Weights of a small transformer language model: rotary positions, 292M tokens.
Each number is 500 + 50 x the weight over the matrix's rms, rounded and kept within 0 to 999. Layers, rows and columns count from 0. Numbers have three digits each.

# layer 15 MLP down, 192x960, rms 0.0564, rows 108-148, columns 0-159
376512499488577518551426448560574541433443570449507500553470478509518507541564472485552447449472614500470499565419473608468518516493536510490422483396583544443415501471534489482543488529576484445456450535418450565513466470527477481432507462566481429577502444453471534451459555416427569454521468420486474612590526532423570478538585496479519570551524476605547555416453489499533458577439451567626400588605489518423439476519545437505463453452477498476483529509514559476504518520455471
495516577479445492449457474472498532476502532496439564488587584550438465518590530472493475553543522475456586447560540499496507543504556583517509616500341500560495535579518533556480467481535543372591616502519524484606577527536520486480503483468608624530446512523629508569507510505497546497479425595445613492446476518600441485579529534503457464359537499452482475510600547542447544448419499519445514504472578487575499618547522464486529535490510499461509552522514420536426496524543571
424443551494492414525484527560509486549435593406523460449550505541481485413412488474573545416508587373529528664504466507503540481544501577466507534468574454526460511534531506462535478439485447481480484538524513542547456461471456428399393471539556562423455619407524466509483488522507618483448530473484580531448548481559446431496513546578590455480535550584496563472474484432397472451491540534483427531518597537506463460432410530475450485502406505581460514470462441478355434565525561
485533445520666368581521421457459532471534512513526465451542585519500526532468527475448499510527510488543563539479527498470450488462510491551427468516554526508428522447431482475554524582513522430464450546529560497565489353527517491472459481596561552451514603455461528534487493508443475425595390577501511503513552538422550523491555568520503459481496503530478389525420592527421587481504463575421493519510568542468513503505392501564489487435501544535429547580484563474518390544465495
499557397499471430544508519399510475467469493550504542607499538545601460490481544612494479573487481536531457491447455509485419464496521569550530491588461576509527584498502487504599462574524471412477457462588513448474509467597548440555566519457587553416481571484621519486455477440521509489514502525555497546500548407477513525500454470454452448472508480465516451603479415473462550459525569459604596549477461424535453524421466506414542480602472544441450437419456534435475390529444509
394454532475494518536553464437513471402557512468513512510527491435617391522547579472388485482561577501431473518473495397486545420517475369511581571462594479507535504469486480457467484447521517498559395453535523422525484383583445447503531508533522495488488443583446466478563470574512492471461549475512498529526598362450589467443554468497529436470519510457369512538503501516590489478418449518530474514491543589528453540534473525500451573528561466503557440556537382499406549527399597
421620568542509556398544410465516510450517510397467467468506407458409481541428559458443404513537460465558431569507499578532569540445539444434443393577511505563448488498496551511513482459402503522540530492487524491527490485571520506557549479523473592487487511474510507549425532436477435519482432553508424419542527538578546558552544516585568545511451487543528440552510477476488480477584465477413559537505534504481556478542469444498504529434467410516545427444547351481477527431525447
474506443420424447423471500533438526576422510559528448412479453509458532458473446463404501543497499507472535452556461538410396386493451471471458405474512538468527408578418422426481478534446463560445509511522486457578511465487490444636421432619427532532527510538474482458563494500561497488430473501523603492535501482514458500448489535444517469475431500513464366498493546454573483442551489538525548544587481401518462485468495475566520538534419592481462455491457425472544459486481502
485568508442478533459481504502570413561493516476553479548434474480518484559479476436473495520515549448459481479502576594594417544496526452542470380493464518471516479483521413481571584536478532484534601466391575511484515498587538510475544533434464431515494412495481485458608490455511477472450436481457478527507470573483522500436444492531500496513556550463558455495506472503412535524582543438572492529505595516415522579487553538571463464500523497435495530509476451460536530513526517
510581560517548488455584406505458405451555457471406412444450573526342558491511573479532414352456499536505522471473490478465517440545510484494366417514524500489486427497553435576433413483429437500491625619512490498573513464500487535455484534471479495463451482515481462404561458430534544430541552411478511461483427460480457542535515445428454565504509453510482468448569405520404536504518592433529500585518496547548522489487460568567481532459428443477505457413449469408536534509437526
576508501531518460412600524521468564512509461505524558484396497539465457484474389581530502526540446466464452531476555597529593496595448542474491483543533462427456446502459492409561470508505493450546599493533488553575475474526491433464465359524489564450456455677587500535536481455472622448538363464526524507512519515504551444445455542579561398569469581494516507529518580498472604608493485495552509540401453479602440502477506460496524554554555440473479436442475436540595527478499541
457474559559528576435484425491589501487479505530588567437542510496457525540533471534498484458411512500542514507410600552535412401541483509424596485585542460482465622543465446468503545514457543559428465442449497503464522459485493522476551468481502430477436531480471490485434483532518475492450484525500457518519492494539487570529477514477463586519496550585559501528492525431443518571423556387524564593551549581471528399488474510371558623430510450447508466455490568486396522568428444
561432544474508409550511423554453508419502548506521424520463468559524482477408522470500627483491533609437475409534444454518541509464441461509536545529597570464449521550498469541554549428527371461483502491612468550587530534430486511466481482521608465401400488442546519579421558462501454553529565466491408515509439458567514438493514429535506581537504547504494537513448485558456564431505459469565466540499538471521542456513453605462557429433492596546507502406472538467562481539487440
541373501426431530507519545549571459556462539410492544498553524570522506574566483479551505513509485528533498455459493507473453512509478473501594447453465490458570524480534486492534451548504550525552523478553488512442529528463414447557543434434471561484409461550452397536457508515530430574509600553505476555556504498542430455525550536504451486454445486509531550427509474522453507525484532467483508456476486432470513509524420475473665488523483530461521437441547464438545544548524452
541460414488523504424566553521548511521503455463482507551560486570451471581439536433397455499458502463596412515440433560376572502509478486538470522506555486457425399493539478445319626479524574482581437488487479507477509614576532500468521427513570540528491476426550479458503494523528441595434527530470532554496601462469550482515486491529497450470440511590425552475451463469472538497485504575514532542477517522485500461501505517535496477448453575471462536455499510428502397513645546
495632528492555534559505482428428589506410487455342526498439381468525520548545577443427500555508561464616551474479456492583530447547570433521495493541459487500572424565498497460493473522519496606531430442466551495465532384495528554557367528543450579427511543436566570533468460422522480594474493482571429506499535590480591545540512594571473526518502514447382470527414502492525460564562380469543460514554478523502535530570520396520467597587519587558533547454526477471473511500427554
493495494561485455461582468524419577567417471489468502421504485510478437547509449494529539471457561528460517531503487459444532481477517516510405585508580565528479483402558494504503562489570475500517491525552491488448598563506559508379470463520539469525540390459497439396537404527505443493520409423512473431455509457547517443508570540491408514575467405405451486568412565541468536444479498617545483605525466482542463491487468450566475534483467536569532537533521487509381520503455485
456546441535544451607583557562415521544541532491506544570515544483453500540524576478565492491561446472487576477431514507497444441508487464545561460460540517566455564492513552484446559528475523502412406474526457471468373513478427485496462489431516433379482471524436550552516506459483549548502532524504578396629472540542538463556403478413529553603478501478530540556429491491431457514415477539451524564468540426587515508577541505442526574469524478472438557495495496554532422469465512
413519446583532410474397497521513511516539431597534446406517443486577539577536432559479493557424534474498420528545538458505445535450471524446500458410618414566477495582479450538471526486532437485447457461554528498522572440467532471422467493621594504437502477509556506522505472437495377579487436524556463496404549404475389504518535506465446525488514495457530478574541471476465437491373571547497389536496464491463485478435495418473497458468531543504516432479501424535469514499502408
369526549524488495520513436649477554534485524503440527546500534462454511443554543490473498507481486490547460523443575492481557441430475462472506503485452569467380476453515467472437468411555486531568545353528495432469505551465533478460420609493516448478344378549492396504506443533515585482523462458506410453446535483537499549384517513505419455533487514438504380548457471455481488570575514506567514511523445577495449563552511527500528538447517462506453496452561466430439537562521600
475493513442406457473408426574567586517480473590446585507543524522541500520495477462453477519475431535463552544538493452407394475454474405505590466533401521471520509516521510523458418487512475570531519565478481487399471578516534548500473548500491474469490394442549450450415565512437493482497505564552558486475408516445395524561482517533471509460496624499567515491453408487514423445455503504390596583410531595465549492458536435484503443552507521503573500576558494451457576481507447
428499552523490517536505521501440539398459497533425403474431485505515535551399461393499481471586473409531529574481542516465518447492528397584551374547459449555424524483513529329502553396513506555387439528537439505513533507502505495437443566559424470531477503519395495548437533586517455477552470414580414481414526540469498470428531476481478408546466497529556517559465496498436489533460491410625494479527556505515484367542532503434491530505418526474484471468541516470477450423519562
503484504516436488531541421558449458515472544475474427438539514486483589488413451537432487387497527527545626495448513489493522504479480456465511529546479424468537449494571525616386496503502479533558416552420509443463494426483536513483463486466516440492511463493457469485502564388451535540353471482467535477548583426427467430585544457503563454470464467544524566494501479483494461435502518539465529455414513553511497504485429495472476472413462606479497483559446407517466527575478504
506466450423499443523498433532436549500485491477504517574421474553473446518432483489485450413488474399458483589528488445484438482453459501364459568531460500498486491489617450442516459547530454433565523561413521493525549488520491536520526427487530516505480523370565441442532507402465465544415537437517456524387506496471416395526517533521515468526541499410496544438484527524523524477508512576506379599496492573339519502529558438494523546599468443411543481491432436424460402654459502
536539619471508509541456542553460413516530561545399580479566572426510492487446408499550495401500469564479476444517484438481497524463595449442379544505345446503415454564557508583487453528497448491556455482396401487444555405455458509502474439531446511474529507463571442553514463504425572553439486506401479496462535474503525491567533652520514501472554437556482479521529533495499464505399501452522428437547484490514470520523488494516473498494546536468441514468506508531537485524443462
459444479524463547529561519496444502513399562459495496447530543551592518542449524433418477389490514486497675540430543423497490435403506407489496503443550427473455474475627413483589504480541571481498495558507406455470478452528488445561485540499494465461509506422458488533487391508497513497437567477404530529528493479578514451485426504493489473546564438477623481610536529560481507499505513537591506525453375463495532514582526555472438580483482464511507523520549448521475508569494457
493504408518492487507517535416521481456540460501514451500443563481598478471554466463523469495495456566536460476481535523482439482585502542489491520559460492399442470461458546473477461542418585589530524517503535577604451529445512572487533481550512456508587487499465518512475559520443474560483459540412569510502482522555551508548499493430607581435413551542527471483549466442486474499519503490448488529450550553477506521572482539463565493516457458473496574475523576550555557558522434
428470451585552500482501488496474622520522497514514495557514553463572518518515474474515327557515471528414499471528547504495511487416450587495424441605461539440518486477515511470602584555539523505553519507487536509498518516483578411470497536357507453464378488474525576495505425537472468525538557514478601450392478500544503505557511489489557566434469585496454484398499531438553572539452544554455512444543515534447503500478494452522618527533541479516527525501497542507547519481496527
483452477541502436420441452547443489410576484520544479574462496465462468446555584487442488537486465436530533570551524564457527436492537467480490500501585512510519509526514480489492456443538456569515692454489536502555578497559590482426467436507600568478672493493510544472483495470549424475444492500539486493551554596492477587472507467459493513518403505457467451488456488479474461446478541562542489483365534453543513518516436496506488513421561431502453473581500490530463404493499544
538374547609432474436518388557548522545572384526538538518472453623437486500449532488477393515481392394503479543489528575432510500481412420443519455557506486510461489468529484430449490525546493478485496489456478529442447593471471512420505505443509464500431564467524504541437493457445563446528430469473486541409520575542526496500471398539501475571445592477508542465522463506538488545531494538525515469493533526467457536531409478580448491456493496534501538513595515479465482554536552
469498486440501419604481543513447514517608573599549552508604520504489471589539501497506459511496447484458519524519573610593414456545571435482561499477523580558557577417463500463476565510462529508536492427492450491388510467448476494557538597485528472536518476539461482581521518533312512483466514507524586587476643525563560566593603516536500517464513537538500493451506461545528598576510447527506502542557531346496542574469445520535521484503536534537447512380502478511508508554499502
547491372519540448468387562538544495429513491495511587444442597577484446656442590479471475456490441508553486475442560428456484515560490506575521515470428519485558507491436443480495491597466487558416537517529593481509550511472517439521478419429538437508509470514454521466539618500461532511481499505456512391482516525500400513525490477520582372476533427455543506570500503409503467555493424475481481476464582445553507545424448376612485491516567446475460431520476485427430424472482556
513519536526509510512481479542464549479518563463481379512454497530478444445533507372469529405491574619485550493489614535426452439482482451491491507570518477403488581491432466387516562668505506472452493485540498607483572401527384495555537590459467473449399586552522614519401457434492456515445554491551538390437469500515431506452466510566541496483423518465544437467424538389542486531612546476567520399485569474430507535469534540431522513496498503506535559505449464480416603481502536
466522508507502569535519470455514462470507413422420497481539460402554556485542628455459465585451535489479508476471510538580552555563382502456465559558488543623523575540576512517509459528588453475445496485549438546481400526451513532460515614427497522502499553482491425580496462408515442468550608537546481491466455525529626463381575473538435454509580445508440638455562482475464573488522565549470393484464552437467464446508544361492532482451498611551562532552493559425485521503460507
508490468474446518495508500495463477457530445379547545547461514489516481507516455537537474525535476499493480484535591505490544494493443460484468495578532545512507467490482507626533463438463548514465502525478479523545494511509468499469505471525530470554570472490416511502497473498519484381501505481509504561475522506533447394558568526513583568546564506564492475472480460542460495402516478418539578440429497485439520535569442642454511472450524561488444468449488507536449388467536422
587408572480552500479487467463498510616503452559420529517520452444473543566481541486544581527552484537482423548536550387574409598521504482467516449473556429567466560606446532506506504521506549530385455459498494567469422559492533405468506459575452430528463514531459476494493481556464526502516484526496530484500490585522565498528406486559566457498431521507459446524477528513499513474537457494530462502524429462481567402468577500565528556563440346498490505465562590485436632455540393
479518422498540460461519564534495552430529528486439498575552506453508438449524487493523537431395527558560527547577480488547509480622516457439567449479513486506526373521531500564537475489572586442537458455477502539619567418472440505459519415533480444454502421499430428451546517479563526406543546494462518581417464473579486537449440441448470450510472466510524566440563399502476485437460490424515530548487475505499390426483479541438519432459439506511461506410483537519458481536541574
471501453593423607430417435508539446526455434479553575480586518516492454493557536550442484519430522482485504468468528443442450459462463447575376467563462499447576565414549495523493517558494440499523550426485541572452486483539470478454483474536531523436361481495540513438568503532538445444483447513611506489483391460413594512509535417583509507445557503533548480490378492474430415477485524546465508460462496537501509517419402410526519537417511473608492561537496525459503508575472503
521452546528523480553483493533377478513534551539507514402546440418617445456503427474531483529512492500393458443458507505415519483551460483530501588448506603471589464538552579491547495505577492479501503529506470563522459477586491476494479540505478379522372502523522517583535417505503546451602550472502428559493474468460484351484457458405491455492429507550503512475501484565500523584471490493539438474443375517516503514413517445470479547490471470398536413482516513489504482455417439
544516496531567411556516565572493397533455529474453506607537516545411419549578476514510519510518481463450566534468513520437415452431519531449539467500523399557524502521508484471550516528420476572527487463460498463524495468537572581421523583367560404501544547473484511527605441450506604527533519490598481529484506476511530572520415520518514421437509553514547576489478524501472472500659484450465482455522498489539500494486395450518518489505591471576580459493485495514469606498457520
517492623448475463509528501610412406597480559452521523568504506430501523498395562522512394522485548441418443573481560449540466479576448579424438485447561407544536516557476393501479502507376515511395487486491542557502425498569466509531503579410400530529447453507487489500554400536387479393447463454540574442468527541413485466514435549524521428452511472471465492566405436412425459455502475498491507547522365549415517462507477477439529547413528467418566427575520496484452569419513512